Part of a small language model's weights.
Size: 14 layers, width 128, 4 heads of 32, MLP 512 SwiGLU, vocabulary 8192, 5.83M parameters.
Architecture: RMSNorm before each block, learned and rotary positions, no biases in attention or MLP, untied embeddings, attention and MLP in parallel.
Training: a variant of Adam for these matrices, 4259 steps.
Each number is 128 + 24 x the weight over the matrix's rms, rounded and kept within 0 to 255. Layers, rows and columns count from 0.

# layer 5 MLP gate, 512x128, rms 0.141, rows 503-511, columns 0-63
[[139 103 158 187 184 186 179 111 159 141 123 122 142 120 125 140 101 142  95 153 128  95 148  97 137 143 155 133 157 117 110 160 150 127 130  39 135 182 134 136 120 127 184 137 123 103 156 137  94 141 147 105 207  95 137 112 148 151 124 129 229  87 130  65]
 [115 111 124 118 117 133 195 137 142 132 166 143 136 134 123 142 156 131 138  85 137 133 132  95 142  97 143 117 125 114 120 134  96 130 102 108 157 160 129 102  87 100 155 173 126 104 103 155 144 113 108 167 122 124 126 127 102 118 148 136 121 100 114 146]
 [ 99 122 107 144  91 171 146 136 139 141 113 160 133 176  88 150 111 103 130 140  94 157 148 121 135 119 137 143 172  92 152 152 146  93 122 176 114 139 124 137 108 108 125 117 148 145 166 110 149 133 117 127 153 136 171 142 184 117 110 135 164 109 106 129]
 [136 147  85 104 144 133 145 100 110 107 136 152 126 159 127 159 151  78 165 171 133 116 131 122 141 137  96 147 141 128 108 119 116 118 145 143  93 169 158 140 136 101 150 139 113 123 128 131 165 154 129 122 146 102  92  98 124 127 155 135 139 122 113 125]
 [110 124 144 166 134 129 123  62 108 177 107 150 124 105 137 154  97 149 136  98  59 133  93 109 123 137 138 114 132 127 157  76 104 151  69  75 130 172 116 152 139 117 125 135 167 145 155 127 116 126 111 132 131 147 124 150 140 148 125 110 125 145 108 109]
 [ 98 174 166 123 152 149 104 124 105 128 145  74 107 128 121 169 150 186 113 105 105 168  97 117 130 157 117 120 126 169 166 144 131 127 125 100 115 143 155 115 127 150  93 165 151 140 163 125 119 106 116 124 131 129 143 158 114 107 118 169 119 120 130 162]
 [127 121 147 177 117 112 141 139 170 139  64 166 116 146 138 181 116 140 150 162  75  50 167 152 133 111 110 112 131 102 151 102 135 110  72 153  95 148 135 153 116 128 145 110  95 158  98 120 105 114 121 117 168 110 108  76 188 168 152 150 154 120 135 126]
 [101 138 157 154 199 132 147 110 168 144 170 126 133 133 131  87 154 162 117 121 124 132  82 116 126 135 147 126 113 147 149 151  96 139 106 112  94 119 114 136 116 117  98 213 143 113 110 137  95 170 139  90 143 148 110 151  96  97  96 119 129 109 112 132]
 [118 182 110 141 148 135 120 131 131 163 138 139 142 168 181 123 117 124 123 131 145 101 151 152 157  97 141 120 141  81 137 119 117 174 120 158 115 100 118 145 111 142 138 155 119 129 105 124  65 120 164 148 123 138 104 107  85 134 120 151 110 108 149 167]]
# layer 5 MLP up, 512x128, rms 0.127, rows 503-511, columns 0-63
[[135 138 115 152 142 187 157 143 137 173 115 102 129  89 121 102 115 136 110 114 112 109 110 128 115  77 126 127 146 139 132 136  71 106  73  81 111 108 134 114 133  61 131  56 133 159 179  89 132  80 169  83 126 152 111 122 151 100 118 106 153 150 135 134]
 [ 79 147 178 137 124 134 140 115 130 117 130 127 136 155 146 134 133 119 110 140  95 128  95  95 147  77 115 139 143 142 163 131 114 161 165 103 114 103 180 143  90 143 120 115 119 134 108 157 123 153 179 100 124  87 119 140  85 152 129 142 119  87 133 150]
 [124 167 130 156 151  72  97  90 114 114 120 119  60 128 182 101 116 150 134  93 166 100 128 156 162 158 163 134 148 134  75 111 147 143 128 124 154 129 134 131 100 121 165 106 116 110 119 111 117  91 173 105 107 119 123 122 119 100 157 147 140 145 148 153]
 [129 120 121 141 161 140  89 117 118 124 188  84 104 150 170 162 141 130 119 112 151 137 115 144 110 107 132 122 153 120 118 114  84  87 108 119 114 113 116 131 118 113 127 117 114 139 135 160 147 146 189 165 135 104 140 108 162 127 105 151 131 132 131 127]
 [104 119  81 105  95 130 119 142 166 134 136 119  91 130 123 149  96 133 117 134 124 121 139 103 178 185 125 124 121 131 141 132 132 105 146 158 102  90 167 119 101 126 116 135 120 101 129 124 132 139  86 161 112 182  78  98 139 133 105 154 130  86 117 129]
 [118 130 117 132 138 122 125 106 110 162 115 134 158 126 135 124 113 175 100 109 111 153 141 114 125 137 107 104 174 134 141 115 115 134  62  87 135 197 108 170 163 122  99 128 149 122 152 111 129 128 109 142 174 106 152 114 132 131 136 143 143 144 117 130]
 [ 84 132  95 136 106 156 147 130 167  77  89 181 135 125 166 135 103 157 177 141 132  90 122 129  90 114 144 142 147 120 164 149 161 144 125 141 162  81 104 157 175 103 139 159 142 161  99 111 171 174 105 130  91 110 142 127  78 148  97 124 136 162 117 129]
 [ 87 136 118 154 109 136 141 103 121 129 116 129 150  84 136 169 143 106 142 168 137  97 101 150 105  65 162 154 149 116 157 104 154  72 166 150 162 101 134 173 137 123 126 128  88 148 156 118 135 168 125 121 124 149 137  91 146 186 140 152 146  95 156 153]
 [107 149 109 109 182 115 130 124 102 109 172  90  96 110 119 145 176 155 102 177 128 119  95 155 148 147 127  94  90 141 121 145 133 107 142 113  90 110 130 114 122 171  81 144 103 146 125 146 133 132 141 123  63  74 163 131 148 116 132  94 133 148 112 188]]
# layer 5 MLP down (transposed), 512x128, rms 0.126, rows 503-511, columns 0-63
[[127 137 137 122 138 123 132 136 109  94 135 119 135 139  94  97 158 122 149 153 177 169 132 118 154 122  95 136 130 164  84 161 160 124 181  86 160 137 142 131 147 136 157 156 104  64 132 138 132 160 150 150 117 100  69  97 105 126 155 142 156 120 171  78]
 [147 185 123 140 116 172 167 149 150 125 106 140 115  91 144 111 143 137 111 113 127 127 118 138 101 102  84 138 114 136 134 130 107 176 100 166 131 121 124 143  99 142 135 126 120  94 127 105 174 104 150 154 103 102 119 140  87 140 169 146 107 153 110 128]
 [129 136 120  77 115  90 150 113 133 128 139 153 108 111 153 125 129 132 124 102 161 136 177 194 151 164 110 112 131 154 124  70 168 140 162 102 134  93 126 126 109 121 114 170  96 162 128 176  97 147 149 121 148  83 141 127 150 131 134 137 137 154 170 128]
 [121 136 125 139 134 150 123 130 141 118 116 129 155 122 119  98 137 139  98 127 127 120 111 137 116 123 101 147 170 107  90 142 131 127 123 116 102 128 114 130  96 120 186 120 136 108 115 118 147 106 124 134 138  99 149 151 145 123 112  95 142 109  97 143]
 [131  84 148 145 143 154 121 124 121 128 105 147 176  92 162 113 142 124 103  92 154 160  97 110 105 124 128 138 162 119 108 122  95 167 135 129 102 121  79 143 117 109 178 128 115 174  65 111  94 114 146 137 111  67 164 150 151 131 129 140  95 114 122 141]
 [118 119 105 114  96 157  97 170 119  81 162 160 132 136 149 110  89  86 143 156 134 113 142 149 142 167 143 140 117 109 115 143 126 102 175 162 136 104 117 123 108 107 135 117 124 140 119 116 124 171 117 143 124 131 131 117 115 144 140 121 143 123 124 122]
 [123 112 135 151 129 118 165 154 159 133 128 127 135 156 112 129 116 153 175 111 119  76 120 157 106 126 127 137 183 125 164 148 132  90 128  96  90 127 158 198 130 133 147  92  89 100  91 112 156 126  97 123 125 156 114 143 154 156 102 148 104 168 118 144]
 [104 108 168 142 168 163 172 108 177 172 125  95 127  77 150 110 186 158  80 112 123 115  32 107 110 131 153 161 118 126 117 120 117 141 155 112 115 117 111  99 124 121 106 155 152 104 117 101 125 132 117 104 144 138 144 130 152 134 107 133 110 159 131  99]
 [155 132 143 123 108 118 132 153 132 133 116 145  72 156 122 156 117 156 139 115 119 148 175 131 141 123 115 137 158 112 113 126 104 125  65 132 139 164 194 124 112 106 124 111 106 113 158 123 135 111 114 160 160 139  91 102 135 102 146 127 191 148 112  98]]